From a checkpoint of a small transformer trained on Wikipedia.
Size: width 128, 2 heads of 64 (1 for keys and values), MLP 320 SwiGLU, vocabulary 4096, 5.53M parameters.
Architecture: rotary positions, no biases in attention or MLP, untied embeddings, normalized queries and keys, attention and MLP in parallel.
Training: a variant of SOAP for these matrices, 145M tokens.
Each number is 50 + 12 x the weight over the matrix's rms, rounded and kept within 0 to 99. Layers, rows and columns count from 0.

# gate: layer 4 MLP gate, 320x128, rms 0.141, rows 208-224, columns 0-63
# up: layer 4 MLP up, 320x128, rms 0.133, rows 208-223, columns 0-63
# down: layer 4 MLP down (transposed), 320x128, rms 0.127, rows 208-223, columns 0-63
gate208:78 62 39 26 56 45 61 44 60 48 50 45 49 59 40 54 62 51 36 61 40 85 49 47 64 32 58 57 47 59 57 52 52 53 58 41 51 58 53 52 65 42 53 66 62 52 67 48 35 49 49 55 43 55 43 48 31 34 25 31 63 57 33 48
up208:32 59 36 52 42 56 38 18 47 43 56 46 61 59 57 65 52 48 63 59 53 52 53 55 66 43 52 56 64 53 52 34 70 42 60 58 25 41 38 60 53 35 42 64 61 17 74 55 77 60 38 51 43 39 57 59 48 54 37 34 39 46 40 50
down208:42 44 45 68 56 46 58 72 32 53 63 48 26 33 63 38 70 59 54 37 50 25 67 50 59 70 63 33 39 37 41 50 39 49 21 58 56 51 46 51 40 48 59 22 50 67 36 45 56 58 45 39 46 44 74 51 62 58 45 52 71 59 48 23
gate209:44 63 67 48 40 61 48 56 55 46 49 40 58 33 36 55 69 29 52 44 63 55 71 45 57 36 49 45 76 28 48 50 55 54 46 43 41 46 69 52 40 50 44 35 34 50 32 22 46 54 53 48 40 37 23 63 48 46 72 47 60 54 44 48
up209:60 44 44 45 59 58 44 41 56 36 58 62 53 56 76 71 50 67 39 41 50 59 43 41 40 42 44 50 50 66 51 52 56 24 34 36 59 31 52 54 66 45 71 62 55 46 59 70 51 58 36 47 25 33 22 20 70 48 39 51 39 61 43 50
down209:41 37 50 45 56 57 42 59 33 56 33 55 69 41 40 36 64 47 64 51 59 71 44 47 38 53 44 41 51 43 44 44 52 49 61 42 31 63 46 29 48 55 31 57 26 29 51 50 39 57 43 49 51 60 49 38 34 33 47 43 35 54 53 50
gate210:32 59 60 58 37 57 62 55 43 36 38 56 30 70 45 61 45 48 46 40 61 57 31 58 74 57 49 42 20 51 45 50 36 49 28 63 38 58 35 58 64 41 49 47 39 39 23 42 58 45 65 35 47 45 48 62 42 65 45 29 52 45 38 60
up210:52 52 63 28 63 31 47 57 65 40 57 44 75 30 30 34 48 54 50 42 58 36 54 42 47 43 40 50 83 41 48 58 38 57 51 41 79 59 38 47 50 47 54 73 37 69 43 40 51 38 52 59 44 50 59 72 35 50 59 67 47 55 56 52
down210:54 44 42 54 18 37 33 56 52 38 38 39 33 51 71 57 51 43 60 42 58 49 40 47 49 65 15 65 44 62 47 62 53 50 55 48 49 68 63 38 58 39 34 51 51 63 25 37 26 62 53 80 54 65 67 60 43 49 47 50 61 51 34 62
gate211:54 30 53 49 46 70 36 41 47 51 38 46 25 50 34 46 67 72 54 48 32 69 46 75 49 26 48 45 46 44 42 58 29 40 60 45 61 37 36 37 43 36 66 51 60 57 56 61 46 67 48 62 54 49 44 29 47 25 47 50 27 52 57 67
up211:69 31 34 33 73 70 40 48 49 45 26 46 21 48 44 49 58 46 49 52 46 52 47 73 50 24 45 60 49 44 23 54 54 43 51 46 30 52 27 26 22 45 65 54 62 48 62 56 82 59 42 36 39 56 29 43 41 42 52 70 39 77 58 51
down211:51 67 55 61 60 43 47 46 46 53 21 51 57 66 40 45 46 60 37 47 34 57 36 60 51 42 20 41 57 56 38 51 54 28 96 42 52 41 46 41 50 55 40 49 53 28 53 49 35 43 73 49 64 17 43 36 35 70 45 35 47 43 49 66
gate212:67 61 33 43 71 37 57 39 42 22 60 49 29 79 39 65 53 50 65 61 52 35 59 36 58 53 46 47 65 60 54 73 47 62 49 53 38 53 59 63 31 38 44 33 56 48 51 30 61 57 31 43 54 38 54 65 58 57 53 48 53 59 42 64
up212:37 50 38 35 45 65 30 39 51 43 64 70 39 68 33 47 47 47 65 65 56 36 39 64 57 49 48 79 59 41 43 50 65 46 58 53 41 43 44 39 70 58 38 43 52 58 42 40 53 55 54 59 61 48 37 67 48 57 48 40 58 46 53 58
down212:58 51 56 44 52 29 67 61 42 35 64 48 66 38 74 52 58 64 52 45 52 50 55 59 54 51 23 41 65 40 41 55 49 53 22 44 49 73 49 64 50 30 42 55 36 62 49 45 61 49 41 38 64 66 43 43 47 60 68 46 48 65 54 42
gate213:52 28 49 47 50 54 31 64 36 49 45 55 69 31 55 54 57 49 80 48 46 51 38 56 52 56 42 60 42 39 40 74 53 65 45 54 50 54 45 66 50 72 50 44 45 39 41 18 37 35 66 65 48 62 50 63 54 42 80 50 56 49 60 43
up213:61 72 60 69 65 46 67 47 37 59 70 28 49 31 43 51 42 47 69 37 42 56 54 61 56 55 51 34 60 76 59 25 52 35 34 31 54 37 63 18 51 36 51 45 77 40 54 61 82 66 44 78 41 52 55 41 39 64 27 39 48 43 47 74
down213:64 49 55 32 51 47 56 27 55 53 79 47 48 60 41 51 50 67 54 53 26 53 70 55 57 58 73 38 49 63 53 56 43 25 40 43 49 47 56 46 60 52 46 43 58 32 45 34 20 46 25 63 39 86 25 42 30 57 63 60 37 64 38 65
gate214:27 51 43 49 53 43 64 50 57 38 40 36 19 32 43 74 45 46 55 34 37 45 64 47 43 35 49 36 51 63 55 49 44 32 54 57 62 41 44 50 58 52 43 42 62 64 58 65 74 41 67 48 39 38 71 50 60 54 44 30 64 49 36 41
up214:53 67 71 73 62 35 43 59 47 62 44 40 39 43 47 50 49 39 61 66 58 87 56 66 37 60 35 41 64 81 50 35 53 46 41 70 35 35 47 12 52 60 59 27 53 39 48 51 32 49 84 51 62 44 73 49 68 64 58 27 57 72 38 59
down214:42 29 50 39 65 64 53 53 41 43 55 44 46 52 51 41 59 65 48 47 59 23 32 59 54 58 59 35 52 49 20 54 54 54 99 34 63 43 59 57 45 41 26 53 57 66 56 41 75 34 52 52 59 36 39 63 38 53 49 52 61 46 59 52
gate215:55 46 32 25 12 65 66 38 36 38 47 56 53 63 36 61 59 46 48 44 33 22 60 52 38 60 61 51 49 53 62 39 38 57 48 50 43 41 54 48 38 56 41 56 42 53 46 38 46 33 56 57 33 29 52 51 47 43 52 55 54 40 68 53
up215:59 51 62 30 43 57 51 70 41 43 62 45 68 42 53 57 42 38 78 62 51 23 61 36 88 57 38 26 37 45 69 46 48 58 53 54 45 51 45 55 66 52 59 67 28 58 37 71 49 44 54 56 50 60 31 56 54 62 31 52 68 33 53 52
down215:31 61 38 57 44 31 57 63 41 64 58 52 46 68 52 42 39 55 36 37 46 60 50 70 21 30 68 69 60 53 45 28 29 52 35 42 50 51 61 56 46 69 39 43 54 26 53 49 61 38 71 53 43 29 67 53 56 38 76 43 33 36 65 46
gate216:37 60 56 85 62 44 45 55 61 41 60 52 44 52 44 47 42 50 45 52 53 52 55 38 50 34 42 49 38 45 52 49 32 58 53 46 68 52 36 61 16 52 61 43 25 55 39 55 54 74 61 54 56 41 35 35 24 45 68 56 53 54 47 52
up216:52 45 56 52 38 59 43 29 59 51 52 41 40 60 78 53 51 56 44 46 36 56 72 64 51 79 52 37 48 35 63 57 73 34 44 62 52 42 57 56 64 43 54 67 66 52 51 52 56 31 54 71 51 43 55 62 65 45 25 62 30 40 70 69
down216:38 46 56 44 40 53 40 41 47 58 36 52 61 74 71 31 55 41 49 56 54 54 78 60 48 61 26 55 26 46 42 60 44 60 47 59 55 46 52 61 80 20 61 58 56 22 64 55 52 50 39 49 72 49 54 53 54 59 42 48 39 43 72 60
gate217:35 64 59 55 20 63 44 57 50 49 39 57 41 66 68 45 68 50 69 63 37 52 28 55 23 33 52 65 41 37 38 54 53 45 37 46 44 65 25 48 45 61 25 42 43 46 45 75 75 65 52 56 48 48 54 51 53 59 58 38 60 61 22 47
up217:50 50 48 48 37 35 43 40 74 64 58 47 60 34 44 62 21 72 68 56 27 45 37 62 35 76 56 61 46 37 52 50 55 25 71 57 75 46 25 48 47 50 41 47 58 69 70 68 47 42 48 52 44 34 43 39 50 28 55 60 29 18 65 18
down217:55 56 57 62 41 60 33 42 53 65 33 32 45 59 34 36 49 65 80 55 44 34 41 59 19 57 50 60 41 58 37 71 45 20 46 60 55 42 47 69 35 54 55 38 54 18 38 93 45 51 60 56 30 41 51 55 61 51 31 28 47 26 45 42
gate218:67 71 64 53 47 43 59 47 47 62 40 39 50 66 29 56 45 40 60 46 63 58 61 56 42 23 52 42 61 43 46 64 42 36 42 70 53 48 45 51 37 38 27 36 49 43 56 48 56 56 49 67 49 62 56 29 47 53 57 56 63 79 40 42
up218:44 49 30 52 74 50 57 66 54 27 48 38 49 44 54 47 25 27 38 23 36 75 51 43 43 62 41 47 47 72 43 60 58 37 46 28 57 52 65 35 38 48 56 52 35 54 54 56 34 48 55 39 62 41 37 71 42 42 57 31 39 75 59 58
down218:53 34 52 58 42 47 33 50 37 71 50 53 57 53 58 56 47 53 48 65 36 49 66 45 43 47 40 53 71 46 68 54 43 58 20 33 43 52 44 57 50 23 47 52 64 53 46 55 55 46 73 34 45 56 33 25 42 57 58 65 44 32 53 29
gate219:65 53 56 51 51 54 51 59 28 57 61 73 46 67 50 72 48 76 42 45 38 53 49 50 28 56 42 47 46 39 63 52 53 64 69 43 59 58 66 46 64 39 57 49 37 55 54 59 57 54 54 51 55 37 50 29 40 51 53 43 32 34 40 51
up219:34 50 37 42 43 52 58 52 48 57 40 38 60 51 37 28 58 33 51 33 57 57 47 43 64 54 46 62 52 47 52 38 43 60 45 64 57 41 51 32 52 33 43 59 39 23 26 48 57 44 49 39 48 52 43 72 59 50 43 54 66 56 54 56
down219:54 41 52 59 50 43 51 50 77 45 61 35 63 53 44 47 51 31 64 35 41 47 46 47 65 45 80 29 62 70 39 47 33 46 22 45 58 43 26 45 37 62 34 61 37 54 56 32 56 55 42 56 48 64 58 45 58 62 50 48 55 42 58 61
gate220:46 65 21 49 44 54 44 80 44 57 57 43 69 39 32 60 19 39 58 73 51 61 51 46 58 37 51 67 63 44 55 40 47 47 39 53 49 52 40 46 40 50 65 47 23 77 45 38 50 57 59 61 64 39 51 60 56 58 67 54 52 32 44 81
up220:32 67 49 46 52 52 46 32 43 67 62 52 44 72 59 50 49 32 52 62 60 54 47 74 48 32 46 58 86 66 31 75 78 60 59 47 46 44 46 37 54 52 44 32 38 54 35 43 35 54 61 55 32 54 36 48 77 45 59 54 54 34 54 74
down220:63 55 57 43 67 59 77 64 35 45 28 60 47 59 52 43 51 31 53 52 60 25 38 41 49 48 36 56 70 48 52 40 75 49 63 57 49 64 71 56 69 72 32 42 64 41 51 32 50 61 70 49 54 64 24 49 41 32 49 57 64 48 64 52
gate221:68 38 55 66 31 56 46 46 46 45 41 47 47 60 33 40 57 52 62 55 57 47 43 77 46 48 51 44 21 46 74 39 52 43 46 48 43 64 37 60 54 61 29 60 46 60 46 42 72 59 55 55 65 27 52 46 37 63 63 41 55 53 66 41
up221:46 48 51 41 52 31 51 45 45 48 40 37 54 59 69 51 45 49 40 50 67 53 57 44 67 45 44 76 53 31 42 54 42 53 44 74 44 60 46 62 47 46 47 66 43 44 50 49 58 59 53 58 67 55 51 53 55 53 57 29 64 54 33 55
down221:55 38 58 62 57 57 56 43 54 29 40 74 47 51 68 36 47 50 48 37 56 53 49 35 62 64 74 44 29 66 27 52 37 50 59 68 43 38 47 46 66 47 40 32 35 54 35 39 46 62 46 27 50 71 63 48 60 57 49 58 52 59 54 46
gate222:56 43 53 74 70 33 56 68 65 37 46 64 47 29 47 30 49 55 63 44 66 60 41 74 48 65 52 61 62 88 63 32 60 44 53 47 51 39 47 47 48 53 36 54 51 58 51 46 77 65 65 48 57 48 50 37 36 66 56 33 70 52 46 53
up222:61 43 41 25 49 72 44 32 37 61 32 54 58 88 47 74 84 50 40 62 51 62 46 28 43 49 46 52 55 22 53 58 56 54 69 52 49 51 11 63 50 66 74 46 39 49 49 40 48 45 40 23 45 46 26 50 53 58 49 72 20 67 50 67
down222:44 25 59 48 29 59 21 57 27 45 60 34 50 46 66 59 74 59 54 43 21 44 42 36 40 63 68 49 44 45 60 35 47 64 21 74 60 35 47 36 59 37 44 47 25 71 34 59 64 22 61 28 44 50 35 59 85 51 73 44 49 79 23 63
gate223:51 50 54 41 36 29 66 51 55 29 49 57 43 46 44 41 49 48 42 45 43 47 58 70 49 44 43 61 46 61 31 55 53 55 61 31 54 39 59 44 41 54 53 60 37 63 46 50 41 29 49 58 50 45 74 42 40 52 49 44 39 54 51 61
up223:52 37 54 31 38 41 57 37 54 45 64 56 50 35 43 54 41 42 50 48 60 54 56 60 39 36 50 54 46 55 46 63 64 60 47 44 47 33 54 43 50 64 69 51 52 52 51 41 51 49 58 47 54 47 54 43 47 51 60 42 40 52 33 47
down223:52 55 47 46 58 39 50 36 42 19 62 54 50 50 64 42 40 56 41 46 50 51 62 50 54 35 46 57 39 58 44 54 57 42 48 63 47 33 49 51 40 57 57 45 40 49 52 63 45 38 56 52 56 53 52 51 46 57 58 22 50 54 60 61
gate224:51 57 49 54 45 49 55 52 60 64 49 26 60 37 39 61 48 48 34 55 30 77 46 30 63 63 45 48 68 71 34 43 60 55 37 52 65 73 57 65 38 48 47 54 48 44 54 62 63 54 72 28 56 40 44 51 39 75 48 56 54 51 52 25